config.toml
n_layer = 8
n_head = 4
norm = "rmsnorm"
norm_place = "pre"
positions = "rope"
qk_norm = false
init_std_o = 0.0
init_std_down = 0.0
lr_head = 0.00455
warmup_steps = 203
schedule = "wsd"
batch_tokens = [32768, 65536, 131072]
Each number is 128 + 24 x the weight over its row's rms, rounded and kept within 0 to 255. Layers, rows and columns count from 0. Numbers have three digits each. The size before them is the row's rms in percent of the matrix's.

# layer 2 MLP down, 256x1024, rms 0.0105, rows 22-121, columns 896-959
089:146110102150072141132111112113155138160122165157130149147129148146137158118110148130170123103167158158141127118125124136130116116172129129104109165119137126151094085172104097128141144105156105
105:120109090138135167137098130101114108118148110139146160156148154118168124160092122158136127148171165177133169153167131135154109100196120090140099161142141157185119097130129109128095144135118143
102:165129135098135165132110090119075150117130120135175084160123115144130139151117115105122134144125113121168132196165117137148122111116120133135146141063168128148130129143118143109117142172160133
102:126113110170109136133049149161159124106148132140111071168135142120078097153110123123112096092135152136130099118112085125131115075106130116127140152097134120130119080117096099137120123092136131
092:144130119141140149151161120053123154099133138169067109112113128114134133095100079136115110157140166145075091098152140106163131150130150147144090126154101140135124104127127125109114105112152129
108:105110106132141099118121118075134114111142153146148123116107097133109139116114106137109160140099140112098123117107137123124188169121122091148088113109126133117123111138144087163138139094110167
107:140150107099135118127137102123138148146129126148096111106123089112120128094115108085128141154120119135101114145135176102108104151079109111161144137126142124095143135101081163142138080132091120
113:103132116132167077126103117103161161088154157146137108121104110123164114117150107154140136153156109125161155134108076148140156108143118125120113163107142148124160139135108157128161114150149168
100:129131118136172138153120117116103134149157119160106090138145129129086107140092167075111112115078172100133159149096128127146172146090161110141115101135151124164115142147115129151150123187137122
095:127127110152138142132111151168138120123140111142124134122108111100100080112135120132110130111112110138102119115162157128126127110113133101156170091179111123108123113149140191132142113092149111
083:065119132127145148107096143141135131138183111141145154149123157115097121110093171112131123116121105129090129099173114112129115148166141099130106106140141124145079130151129111095124134152117120
105:131118128104135103137092091136147135154149150142132099100106116143119161126120121128134100097117156140132111092104160101139160137095146125123162143116132146155095141103087114126127102113121138
090:125107135150182175104125103140112092162183130125119131130093166123148115136115128103109107093131137128113145124088140156146152110125112158126103161158144170135116114092183128131111152136176148
084:134161173124133071108108161101147109151118157115164152112116104150148104147148128158135156152132138120143128139157100156112115088152116169138119149126133121118142138121142130156112110141074145
087:058099140132121102091130095121114109116141088168172122179131131134129127131077154124141143164129119105126121129124136114125080140138071158126064161122131143143092122133109112118107108122097150
100:153132096149124107131124130119115124088114080114127130139106076130106151138133133154109127151141122097149129110138151123144104125143105148091138125109124130130135156174144162118093113124102114
089:140138117138124144129175078115134144151118131088157151156159128172128112106101132091171109131087107092134158100138148105149147153158134123154160108135123139168111144201146117164151134127104107
089:092095165125139130107082212137140106152126124141124138123100148102168143138157111145102168109167138131122109128155066138127127105131121138073072104114124126060062137136154107087135122085140134
090:086130126122105124095125094127122109105148158187157107142096115150147131138084117134106126148156123121102127105127115173140178111106149169103120182104098181106098114145113116133095119095157164
098:112126122142146134125090159121109145124131126113104106143137101156133143109135101138123127126100114134128119107111143119098126166088151108140109136121169132109143108095085160077125116112150106
116:116064082129116141065109087065121137120162159144137125149097178140159125099102092151115155111136183142114117119140123144128158115119146122115125095139114145147151126095101120138128131119116141
097:145104121172111124102103146077104100069155143139128144172088125135106117120115140151098141118142088091108133157146078159091162082145116104101080149085152121082142127149092096121123138111147145
098:121117127120158097135119130162172140121121169116135159129081148119118104148120097132092183137122118104136114148127105152130122099157119127132122109111094135136113126113153112148158118104094149
103:078075148156110139124145132131097146123104130078127149144117149117071161091144152140137162087143112140130115152121136142116111176132106125085112095100166129131105142141121105140164147104114122
107:152125136148133098100137114116115161141128144112137187124101137113107139090127112129098136080106087132164151153128110163146130118172093151096111127165114133157122102103167091118131122130124161
102:153128136174147125113169148156113151140148116133118156111114116136131088093150140113136140092134124117112166152142166122104111142121124145094167073148121098118172142127138172141126107155105133
116:152109130141128183103125127111137120073162177124094167116107083146133108134125115166104129173144110090148131129121129145143136115126183132112122186127134138125163111163136159099104116131144120
096:105130111101162110155089125109176118086157160138110126120104099109131121120123097136115177156126174121133124127165092174153120061099110178125122146141134132125158141110154156132135106129126169
086:111135122135106168142153120138124106140122120146104134144173113124137147153084122103143123136119136143101134116129164112178086136124157109123139125131148096149123118180149137103133123139132107
102:162150123107154105106139112135139158139147125099124125173141112130121136125123162098150169155104115116143177144125100131101147140116155163171167121145138144131128137161120165140089131147133133
077:086151114128129127134171100180130132129101113134144153129157141108163098078126099099142159147180083138085119088112134118128117133105132125108181099167097162130141172146141167071178141077133130
099:113118133132128147147116130114133147155148153122159129132120067187148126160148133133175134108083127105103117126144148138126126156101125141157149087154122159143130131140127159113164139150107124
084:109138116132122090133116131090112158155152098136154137135129121155154135161133116103114127138127134128147138129135137140130122114151071124142126096086159116100159071102087106146107116148128124
093:128123106115121153118112151142117148130138158142134131127128142097152126164148154159117136052087133126093085130107135105099143146131163114105165109156077144136106142164098084101134132110132153
110:135107103131091157135146121129099101122125117158129132128119163152135101134127149138103110136146154094108075133103163091116139149138112098101136117103141167147089117141053073113153144115097096
099:116126145093092113143112116134159108121114115128097117108142132128147092088120117114136103136102075096139136126127119112144105129158147088176081155085113090105135120109134130129156135104121110
101:109140092121126115116095164168194145070138126098120083167132167125107154154075122122119149137145137132133157099129102112105135119142145095157120140127146128141103103166102112146137108110156147
094:128138148101140108154134116115148126136161134122155134115072149163140112142138120131126130140081150142150112092123160136127144159134133142148126131142175125126088137142124128082118121141123104
107:123098069131122131119100094127118146161172149184095161115155130151167105136129104128133152138105153105104116105130127091142082168147086115123133096130133158199130147110080153130158106133096095
103:106131116151119109167128139135135157128118153085154139112131111145106112122142115148128107119118123102144146126154132106131133145159116116149158076111078099158153103176145152145130135147103118
094:134139120153133162135097123165099131150159100124119155152118178116121120143111160098129098118135133118122154137129174144110162108167073123101163128119160138145112137116085125132145146125136053
084:106140097135124125099105124121135115161158099149141106151117102150122130083139172119146089124149116125127110107098145129128154151122129084141135082122159132107133151109113128067141152119084071
089:164103148122127135118161120117117128112129186100105137116109093151134135136149127160123123095130118133139162154094144107113125127109140166096139171117133107155120152136110131100111080144144138
095:114132164176096095115127113119146128120126127137169122160128106135157110093130133159160139127191141148120140112076107134148128145150098129116098116164168127132131131127104147117120127121115102
086:121132127126130150127164106147109128152135126075107167100096135161105187134109105127160156190126150135121086177155148121130109113112147173109179095141120152155134161177157156130172130131121107
087:148125135130126134141139096125087118146152065191139157100129136149144135085154153114114102097109102135116079109118156136120161175116129111094128099111166088150080094098131154086143126169103097
115:154144152121111136154140131106147140125118125166111133075132103083106088105148170163134085126102137128103103104114158120149103161139141132124093138154123068143104119113131137125108114156122099
097:128113133099185181138131130126109112148174127118154167101108117118129084117181141166089104108098106100111153151103127124086139146113096151113093152149107120134087113117132140143111145142142146
103:164130104159136121103149101131104124122136158120129125145120117135132126093132090153106134150146110085122151140132168125121160133098145118107093166102119129095164175130127133154108153134171151
093:106148158165088132142122148107110143125113129126142069128107081107061182166134160127114129132177131174163144133127146136137133111099159106080140137083150096120149160147117147133094083179149149
087:126118145116121163119098152145143128179198092162098135128116130137127115150119142123160133115154107111123101113188115114156119091102149119119146129102142127122144146129135123121130141092166116
093:130142141086149162141117114137131111132096145100118113125140098119113145119164117145120115127143140108150059116109133104152104128090112108123161122106159124129121144116105174113142101106175082
102:142123126131148106117128140087137117147131069166130078107150117139141186137161085136180132136147156158124098099115111097096167155096144116118158112148153173120140138117107121142121136091144095
102:138174107152123097131117095129138184123138148159098124135117151131160110115127110143106107129119150123142138096106138090171152142130152129141136129098134119126138147102084096126150128145137122
097:171167133119115099132098104147153130170108105121133104138144149156099109123108165084100089107109152120140132147102110122134169087117110103148123145123149103152101073103096081142155137145125100
108:134146120107138109180164107089130161149152158158123095131124135131131134182160102126136088145106167103119108109131126119134148169125102127143130120136136133146103138131114119117168144090108153
098:129113121162121078100149077138111114122112123142122100129124094132130211100145137142145175120145156110174144171078118115117094151093124178163118075139143138157146172089111154129132117114145139
094:145110143063163165118198101136102106121130127112103169097148149123138146113124117075117168169135108127086128137158153100138113144126181152119125146133135105130151111142200136150097168131146168
102:106135189097124118078131105135117094133114108149098121125146113125114163100119156097134142127196113133158161142134176108106143112065120133113123143078142111077157165105141164139102054118177143
115:148114117164116100109097144131097102198138128139108078156149157186123161160093138102143132106101153145187129140125109114079151139104154108175119168107166165143092115119088084120119125126154125
103:159142122122110121163148112142143117120138144112127186113124134145171124153144089131090149151111141121115155133151123136134177141137112114104160116094101165128157135143103105129145124111096127
101:103093142091134093110151124140131119116097127123126148091155155141154097130118079114152145185079068115130155118145103117119101144155107113117103157101114138121111110127130121140157162098117164
103:166149109091114138169158112111108117116136148127111149136121160123141138150153162138125110094112144158162144119127128131142140144139134122151098167129143151103087136168093071137131179104175130
102:114147143173120094144155102083125152099153133151148083121120083105129128118130145138166121148100118089155115139121134146149113136112083179151119150151085133157156148140142143119120105178123125
119:077147116121151117130102119111148165135155148109136109124132138109096147182102146102124125114111119137133174135131120146149134139122136074147153102098125118153169136140111164140147099189134132
114:139143098055129116146138134158070098125106083129129116143122136118105193126116123118109150163109142164162128103152177093142132161077111102159126136088152130110098123100129127104133126090125117
109:146079138122085112132166088077117175128119159143136163068165132140097076119178148153137130112127100094111156136093128126105147150148106138111128088093137116130145121119075123127148151134126141
105:154191091099165149155142088175082160135123127158101110136129115116159113114089073070126110165108129124098152093164209079167153123100153169176186117140101109129159105160143156094126086158127127
099:148160101114146151158178088102112149108129139128079157140102138109112135133110107098134125094128134116133099148153122155163168134139153127135126115160137115126121133169108093157179154133143089
094:114131115077124145114119122129114139107107117116150154125104106124167135085127099141120135152119081140092137102163154095171094136127095151116095148118114130100153109088127145152127126132140140
075:129150122128100111153135148117120111140086110107148137107137119091158137151167122168161130159136148170120113131114090132154087148145056147124164104160081142147136155151124170117129117132079073
093:079117125085163158068140092097160141101169124146096156120115151137147141122104121138153129126120109139140106112174136120147113106112141111140114142124083150100156087121119113145118105132119157
092:113132137133090127067187118125097152111091153116190146115143149125152139140094132102155170109160064097149154160115148122136117141165153177096161119098098098118133133187157126109114085160127132
092:118152136147108087123155095132098158149065128140172107140145115120124133101117143122134120170142134144128137137127164087128114176113133163106147120133105129129134133114127109153115126146112134
096:147097137111134144112111174136142118179127136116133111133140131116116119121150114147170130124122128106094126139114110125130151107135085086144126114150141153141127102088142118124149156072133105
096:130090082152094149120120122152079098123115127140104127127121144091123135118153140140118123120081134081146119145090191124134095116108135141118141103135091125142159182129164152123098078158143122
111:120105115094163126079104142117176132083142147146084134127132157146164143129079081098093174143160131138085113083087125093141115133095160124129133141145130169144122123116155117132122097075145139
104:117120119163133151108106109189106071151155111165153109154156158140138108113089113075117130114114128124077123121100158102114123108113087113157162118160110198143113119079150138127128132089104102
111:176128114138104147132112132142080119148134152143127104123179104136120112166122097068076135107090160089136127178114134106119119131091164149118114124116133069106137125107145132137123142188149127
118:110125116109172135149131128127146124115145107091099160155134140133115094083109170100146117141093132139110136122107116157127166127126104146152110190170147146142149119124131155163137129106149146
088:125145154122112141141163115137146140157106133130119118149173152097192125155097097135173133164103123135110161103170124093180089128154155146140117131133069128143114146205152088150104125121136105
124:101101101126105149117141151137134107116137161161147133126149114139142124176115110122142166117112118096096118107105140113118132146109118105144135116118096162164143132156128118126151096113108129
094:131198143152122138093127138191108101114109129149150117142155166123131104148055133113135091122129092085172115102128177147127138099114143118128132139116108086107144115157143088097160105167118127
111:118096100080147168174130133134143099135164135107141140144119127121120097120140160161132124111129142122104152132143132128122154119128118115189148131126100134146127131141140136148135139122108126
100:100135131118119140160114127140137159117123163122130142149114081146164146160121123118131154113137096142124123149156121129135119117117100127090136136103126125132123132147121139072169113088145122
087:160143124143146134165127111180113092156139113092163110176144123167079153112107142080121135100122115170137084140138098113148160121087136106153141133155169151136094135138147106111138168108130107
108:106126158148138136105171089126094142117113077146127126122077116133152103083122143142130169140156078138110126089135140102108103109118145186104140131163138065112127119143178138114085130179139139
107:093077179141112142077114112106155138108141168097131160096055126145122119117127098162105178107175134153098134175118091210119129091124127163100107128118140132103139122135130130145108145144117152
086:117129114128138137125120097129095164160121111147127115109134159117108062140157131125124081121100161127109103107152181117175142146133141112119117077128086107156124142125141151133127109151063113
104:151133104172121086147097155140174145164116133140121134117137142148111096137130100099096102138100141120152152146088122174112100119156073071134140125124167120117125063098128112129186143119112141
105:134099131111118108126192082155122125121088178086143193086131153152157108113181125137136174116125142080105138131089091161087115146149121180070150092142102140148140156096123118148119130123095150
104:172134126140117145155127124150123116125137182157169103165159074140115103158099081103129125112086127122123091152097118140105164113106118152158167141147122157138128128135130148152116149107105121
094:156094131086125172123158090104099126103114086115094136098136147108086144143121128093147132115121097133146113171094132162113093140166121129119102149131181148159093083098115098130112132088152120
104:140082145102163131134075136134121157118121123147101127108118148134168120138126126150114123148100116085133091137130100089118111138119124118125108140123132104134109101125071099098142120141122140
092:159155147069114072127110112137219128143131174138118150111114096151167096123135117160132193155095129116140152138146073163119124097177094143124131126137153100109090143145115097144157140094084155
109:134130152098114085112166142109164117115069133076143157108097147141126134139144106158165119180122113143110072137139088152127116109138137154125150135201101152115144152119143117146143148127096154
092:109093147147123143111137138118134130119150110113109098094118149095133115150107116138138138082105104148114181147125152087121140134121129136150162103098159137097084116123167125126119122082134135
104:134083112096134161104170106094119129105120100136051120086124130119082169092114140120144104170132137146123099138150179110097135135099163109145115122142129134135144160117100188129110124136167120
092:125116148110102153093158109110100105109125140128122156105120138116103150108123126158135154145163129130150144125141166165110146114130143152113100145145109145137178124158160127163112121146181152
117:113120164099112124088129119156159140116119162077093154099172145125130150084118102101116126105154073145121127156133108125141122091106145135089133154097095097116149139091143125114111117106134150